python train.py --n_layer=8 --d_model=256 --n_head=6 --n_kv_head=2 --head_dim=64 --d_mlp=1024 --vocab_size=8192 --activation="swiglu" --norm="rmsnorm" --norm_place="pre" --norm_eps=1e-06 --positions="learned+rope" --rope_base=95700.0 --rope_fraction=0.25 --qk_norm=false --attn_scale=0.125 --bias="qkv" --tie_embeddings=false --parallel_block=false --init="uniform" --init_std_qkv=0.0611 --init_std_o=0.0 --init_std_up=0.0611 --init_std_down=0.0 --optimizer="muon" --lr=0.00166 --lr_mult_o=3.0 --beta1=0.93 --lr_head=0.00597 --grad_clip=0.5 --warmup_steps=200 --schedule="wsd" --decay_fraction=0.938 --decay_shape="linear" --final_lr_fraction=0.0 --batch_tokens=65536 --seq_len=512 --doc_mask=true --train_tokens=787300000 --steps=12014 --dataset="wikipedia_en"
Each number is 500 + 50 x the weight over the matrix's rms, rounded and kept within 0 to 999. Layers, rows and columns count from 0. Numbers have three digits each.

# layer 5 MLP gate, 1024x256, rms 0.107, rows 893-926, columns 0-63
467510419517514581545514480511446554523531534529520520514518461432384406512525523535383491525531502612570502445396530471497507580445551475434592556483567524526434497591566494509491489544492472
451483522511512498521493493541497448536534563460552484535446413503520409478528484582431446480523502490477579450433537414437491455561563520459534530441554485547562587449486518561483508594543522
513549494520503514587585519514487510493587520478495556516464518540439472479458527543425469423586570489410395493533403472496563456494615458449519494540504492385505499534575503512505392473411444
462470551513504439528485488491416452490591437528538535579407464489480447526567501525524391515412422562422539489550514595482442424419519589503537513458554474514503497422460538546496385448397554
567539524543559500469441574556538552407546509513481457629515449535468577488500476486443429474445471517532515445466457435521465400481492573488511402550482541465494476462569471483456514446474451
463520481471556560530552505521461465516465523463498447534512462509443447503539542509512606497354537305466487536496419482505539528455448473472434503442396557484455488507440560495539454554473497
487608483526447538502447485540456511497541563416384493494450420494534547490471400570562385565459520515481603570537487521488498510448570471520573498462520538472525480512463639516457488476548486
469511487430477482523517493574543533442366491445558446467508464534509506487600469441515530519500481488585372429532546518518617494438515491544542512556522546511422551570493525547463380465522462
421500467520463407517396588552494505521501509608385393488483524565431492420544504515413466506395546416417462505555521475436446509516462431500564500542523454455442403502453443520416519534543499
568518509479497513510533469528454526483565483527607560503416496496600516448456648492514561509555484492573502500569507577539467550468514586439492543479490547499490475528500461519501415482477591
447492519501433597568516485494516430450498460504443508520501464502543543476470457484504477508406467406527435496553518512441494645459470485531516612434476487488520470512571509461574487521587542
496537565560472519533422483621521548516484583499499544538499559508492513518480551512445455582486464448550452549572443501526473400478546490505574517454512451527462568543477614368437439475404489
528529393413507511483452506540485484448406451534486477543493558472583417471426452538506568448530479421518467496451493542504538497522421535425597547519501549516498534538467419492414508512478528
564426527486615446567519470586495387524524566569584457511537441478443487576394482533489542471413582533492527463496455490476523526477529472486438468530512543562515403521459558546526471569545526
557557555553491488534562405453476501461530555455514493497503491524475512501443440468546432522489458582544546581495585429504542531530421392508466439598505587452484520462576542514598478439462506
525510527522469434478488558513537502500465537493495510511485525490524566454537547430490483557504478540467499442497516520456500504483493510407440419411472507466555494423551583503511453537524427
429498570439432458532475485464443488489532503525406413556489438540541540417587562542571467536437513530492384514505467414497578462492484426523488613526456405486488452556523492468536468428396584
473475464500509412512543519524443454620491423443502517536557551531486390531565544479455460454463572519492513532468635494466542480467512447543484471599482461348379503482502534438567529527468440
555426474487576494477562463562487395435407475496654495548446563462473443549498522523576503521544533556478557512550510586528468458477608562459475434579535390505567500542476572449517550512491586
634499549554511421532507380505561508524480505472462461465401481492475590469453486485461507459480430617447593570523480526512451443494522583427479563484540406506395472551413439390469490434563471
464457529473484528582457458507470474482521454518550375508531499573464456404456514479459570452519456492515533538527558513548534466527472449464520523494452393503516501518458473501446518454575458
482527490538432532455485456519503514520486499416534473465515557584447542441492609483528517512624544491479462623539492504406520516532567463487454401470446458624434580492477512486523508586439528
522507482429490574596509528471508525456482461498510441449598404503465538542408533502439467482505436477487443548516574470545524451527508506485423497458440534550413445494398492516513547450503524
520551542492493545460435500437488464534436535497438391458507638558456489445553461529455542478479531435410612498590644513504580574440519506420454458543536483461414437473515480384465543595507482
470536481496522558530501472479510469436588515509496477521535571572508582527613492432446584515555442463438498513543499455525510480523544454502409489532457550520504504446586452524540568473573536
448577472487533442513523494466435553435577463532479422463564424482488533496462470471530517458584483439508427500468472490493451615461570395467664491499564440594512486447497599463414442381484507
501508515461529502541499403494522489553417557482467514507486566531471502602543490445506571430400545551435436504526492501478523432466482581521514553558517561453504551425482479407524515502491458
447524533513495493562511503430515499440440567521462410499532506487419545545495387523603525492527515421510431492497460471561452479497498498605510512421499400494604501528434525509447507513520507
461580443573543511495528570530456483511465563501539548506595516515409444480462473568627493559485454430385536512476539500603500486443502535441492419528442402443504536481570503511507394570506572
554487493491492418537570525510497542504423422454457426521509502498512545542537543504414458538616501583480592520600507484508483407468521529568466526557486418561483470504576481522476531481516497
473553470566483527473497529537485498498498462451400503608539467495380541424535472480471471493467526427544496537594565488556542554533483494508570556538443522497486551460475535562493484489530562
523584524448495509524481497534546557579479503475543533605519580413550460468514513444510433543483479496474529476464586527482565568390452426509419559440497523426499535587469459492510449399470520
567490508437496380457527441514466647479427488524394465506464430516437462489572531453540490535532580544498359551528590577507511411566527532445472552464527479486559542400477461519424366505513493
533485553435584423384513426483551580465486576552423556555514469467464480481413431507550479474476467513407491549369614489677536520457425538413501543501495530461538392542538508384474408558472445
# layer 5 MLP up, 1024x256, rms 0.113, rows 893-925, columns 0-63
493428510447551489509520512509494508513535424493361515528485485502557519497489457542571515494537454554496527471492474648443482492565478502433436430537433576508583452398512387560548481543492556
516499518555565494520483603470487492465526463503520415522559508524474563474401474463425608495515575471534482496508453502540484494511605552517530571534511551466546479588412483530489540503452488
548554479496441365524489524612507490536434472485576581395459556481472496488570532566342460475479554481523515555542538500466519483465540517562554441555589547518426549444513567457487539438497483
564515543517518433487530544491505495419513492491458442590539547531523506607526480558474453512501541396452491493536531553546416490465561507508539467531524469478506457491506554526501470470560502
474500541545483527452579492393404487492598539601458473426493571406533557400440517427475453488537561586511492516489565572532520488501525410509491459535490469447550453591583527529478464537490487
573563464431560478582491499473515536567429578503520511516388553592513509432494474560508476502504411466504435471505568454542474464449562530596501542563557457544422477495468533507533462489500455
516487527534486400548553492539496523533536460516591590432555487453510532506577575515556535477439491468487457467434568478443373536555430500562527546555404502481446494479516549478527524456422477
567445549486611492497585483461526475514539456406560534631506513470496505465443415530440568565447481484570395497412463467494592591493501460526525560490522464454532534585489487578460533482572564
554458550496496406562582450523522499565494532542343570575487506541584433515447460530478441549496499559509489485514472532418472501382542502528516446432588409517501612567458476517445571559475499
561457521550499452457458469496446507520544464527544462510537548505416553527521451525511503503543544548433495527453561620628586430447431506519337429600504462443466503503541491575559531547521460
567458443566589453496484521455504530543562461445428544531520428553451472329544507447526444527464568483489555524424383485484511546578500516361535494562532539416378467444559464481513484488547547
587551516502555401525513556420492487533413518534467496422598443447494432482494520447465484526468502566532500421555439521504524509547539566476482479555534494520479475441449480531535530533487449
543498533571567509537399468506531435531476558488537489518455460488477499410443476399487478528418565454515385374430517442470512538547400441411456509537615418487474498441487427463486498536557547
553515424450484471520538450507583474406409523561485568481544521531504527516450544527508470528443476497472485533441565467495525434518433428543536571559605539556426487493528472449473536546552472
542505470490495564493383508438489573556560447553492527448477499520518471551453511462538445515456516597466554492491594431468413541428540456514489533354483495469439448481490582499508424545549505
431519489479514549508518476538487409583485575478487468457543408523443561530558485524472485446464434394497535397451567467495542461381589566565465504536497545507501490442449550595498505386555536
555475434449481502554476499597493569497500537468609499459572498467481485502484461475571581512487560395585508470545503556462617511560508466497422504396496559481559476434494560495436612507535463
456455390471523477416472412577480512480496531440509511522443528608569499485484425548435548528402470559456585580450520390433518500488556568558467497488503495409518481503437557487487469480500474
487431528453428487481587476432469519426570512512495524589554525434552472464450550584501566512468454596502531464513472519425470386502500523422420387562487436541465494473515442475461562470562579
533556521531553464435509415512605429474449594497479473533412437525551509497499595529452518520553514554412447535559489539543553551414503569425439476528496437483497452553581456557516437532535522
530512622469504515497537396599485541574518478526580446450500568508543503475470591509431430467437424557448549490466569505506531479491493559453515479620555522444596443459599452591393427518542443
607389598438459513546500465480481557507500432520518503524465593423550430581507450523510571461487440521518466470419566510526512466460377514481505440455501534446516444492442478435438438389451499
489468599444470422571521506382468496534568543582497420587505480512523483455533499517436445564510528525462448522523529598472587481507449556471369434506528541500506543477513516552529502598492482
531519545563512579500498542457469458542483467545540616454481460562419540483604516481584488473455463463517472498490535542470422563471505502466464450554494490463555399443499483534485507508583345
545549578420497519442551420519521519425450531509458528546553565455532438482488493509566511450485452560468468542574561499485496530465433395530446515505597519498502565432558523515585492341515539
488481395587526510505467496538525534466538528454415462517527449500516439535560502454382512509480396431476385535544479453564382485488470496396465483440507509515541519473596512557449633500434467
435613565524497442553524420534480575583557484489520507546577625534508438532465467386535512548529432558467502473499589455482417602525448508445424400556509517436457558511472373537585500567451498
527433534591428479558595454461539505521522549532480416458449468456600476436472477507489465508552431473575514461511506539519497517504544481553505476455457435552420550390558434540490598499532524
502448592542494518455483497528480440522522453517507500573449524527498499507506533443533625554450528460546390497355581522507383452467392596500501492558575481522450439586488378365501508413458561
437482439500553464568409422446569557579553505518484520512565435476415530598605449545508502453471488536469487515565544552527462460530492585532523491585526476611455518563462436521543519442479504
480445493490522498442511464577461424474576516554461571511566525571559618494535420468567448538549545475542598412503627502538460568501483448452498539446559546534591509598479530479544459595552553
447490459449552567449489530504457552572522478549474550479378536467481492513504456511488504487573479419454510413543509453501459458500558435478478527585480534432530437486517543602481450481377469
495580439380582466501496533523513492481487484497455496513524569486556540482509440491528444542455452486397507489482588470498543494450518538422415508476547497437535611503551501529526543437455467
# layer 5 MLP down (transposed), 1024x256, rms 0.0945, rows 893-925, columns 0-63
478426443587614486500454540514529530521477476471467507541511492515414475436505454526492570453442544475638419568526560423529522534492535494497508406465513461518481544546425557481483463538544456
480538570527530473510508576447553516519482491508549501551527537376560525492592521515368457484486556484440547582449511540479502504481446466461548550542491524499570614515511512532511388526545473
541507421489511556549494523525540526491554590420576516538483627516476454520511483449536471393482528501516456480441534522464528530590445478438494584562500501483597469534485548479477499559563441
518518425577477511508470518470455478496374586462544512519487538470491479447508444560551473543495486403458525469481493552509489517507515436492510538460596398501565580563486500507564387454472442
470506503408412372453499537438532449442479485477503567594438482542556390488460470529551624473402485446511566533514499450526523466497460484514465508499454511520460450579527507353470519518428545
406506529588476603438484491559542501448547463523578528486517462446509538486475535534487585519542505579539446473472534504470504524473471452411539495447480534473534491495486548456495542420512509
560578577527570519507455459584540427531451485432365410472374538563573494539435523528448470493494592467443546478513548546531529500384528494450468507441567559465566519488509540565562367300533501
427538404428528623596494507402492548480534487428447507484441491532427471497508579457494533523562544376445476492540484485502467500575494465500474518519512485608487493518458482424484421503443534
478527489501598573553540603500522527499485575484529448452524532529492551517528534448469534570520474467551484592514495484594460530562448499489520527570503448476532518545455474416629500493488537
572526560586579516456485398503500504541416524461479499476512455478503468506482458565521430541426514485556482471517516496510557470466490444506552493504547434493520451520418483537533500490496497
532519545472503480454527558529492499407481511408477482520501623497499523448479415496516474420460430527510494535469419508565388509470467600504556540461450517565602449484420517481508496411513520
549530488427475530547504551493461500507506513409560480562499509512463504410554470489520496592465485456456503568545495580619470441582532566541576442345501517588418453553518526537450554574504524
528493494446462587472510471430485560528486468496465508479454505448496499483483517533438502486561478489443437637495477574452559491410552530530476540556521433508534532486456416595557417480460531
548503447487592489502518511457464458525539535528579427406530472369634456608454522486482510467527538540594529610515452580497494536507600486477484454439438483505600422554519567538418490487436524
508540536481519523531439503570488465485536504478466515526590491581474541469429569479615494479557532494461553453502547492466427462459523508539472518472520513490459555635459526541527581417446569
617554493528630427414408451527482495519443475474560413422395436608404522543558531531517471517431474542433556524503603557494410505523517491483473457476429506414503539546514582563394570549556505
388502477456397516469501442481488497492523491478418482526435464521515543506533561533447507472420499517525478544504517504591517543516549463475499645431488455533456459566435533482580509330561553
434473496554463543514489436502484487506469473512574421464583465472488469502575493479570541526457531462501504464494550582445551439532466538467465521537537470470453419547425451443534536402585600
483369522527413491458435523464406511469544457488484486528489533491490543544574619480458481543378550555411511525593514554565505494530519589454440464495418473489505530541493496546467573460582494
356555545472443573580603551456469432483475564435485499442401480491502585422401498455494440514505538554402483540491508466475510616565492479452483477486515534412511429544541488509527560504541510
507585571536464441521426536568436466488444544496462578560557447513450566436431447533477531453480478471439546537519538661502602448516544445448489522535594546435499489515342502445478547488571484
500511510514512478578463519386506442578504520488560498357474505543539465425504516477422484542563513445520534486495600482450494477474515521552540503493479497522504597532538451409431542215483485
515582479466529522539497498495481434521475434481502526483596570470486545617529587490421458492409427530473471482486541482451475526539464447375617466429528610515499486581589584507552509571536492
500530478475511407463424516487561485437417461540483475523417412467431522453579458485516486573530566416556525433508444526567448481575464510529505506535473519474465518489535504554564457386500485
459457557511510523459521543436496465588530483392505544444557436528502554467491546427452529548471551440509534460413431397479503384508501582460484478544510562416525535524473466463511479537463555
454477566556527490533585517406394487423457503590499515519551402450519585568419475499448456428483478546560462496467455519584554468442576461425520575515524487576486464557432603527520442354504599
377539526517448422498531437599511493453449500418509463508491564589397483549541472487487400490478494463596547419503463432552438545578597486461645420540467537446473504430614487489475498490464410
545515437489523433555497484543503576502517543535544506518530441558442512460462425530470485473526467477486456413395507562454536566488476487600494496491541532461575539525388514408534589555588495
527440473500590632558512445456516526539502534557453414450454384498438545475577477506539522418464401510580536438495529570477549590506460520470583463552494505459504443408516567596541474380504603
559495492431395455471479471506425557562473597491438468525474495507523469471558497453464466527474523471545555498526495556493498525504537454509442517550544490476444470375582395574517528552435395
528550506551545576522534543490443556510485497481425468498506525523459547534567468551467423606495422566409479641541460445515466358466466454466499526568506506487558500515508520593524606466479484
375427497509495434487555556503545462449512508564554531540535481483465508526464499572411475471583408419408509518512504445515448534546550439474556466520450530505428419504483539438536508456634432
535522438430476413457522586543517560550563566468429489466419435544526471494479547468571417382507462613495430553510547504546510493442500503505464489574441474543519469514461498482462434590496525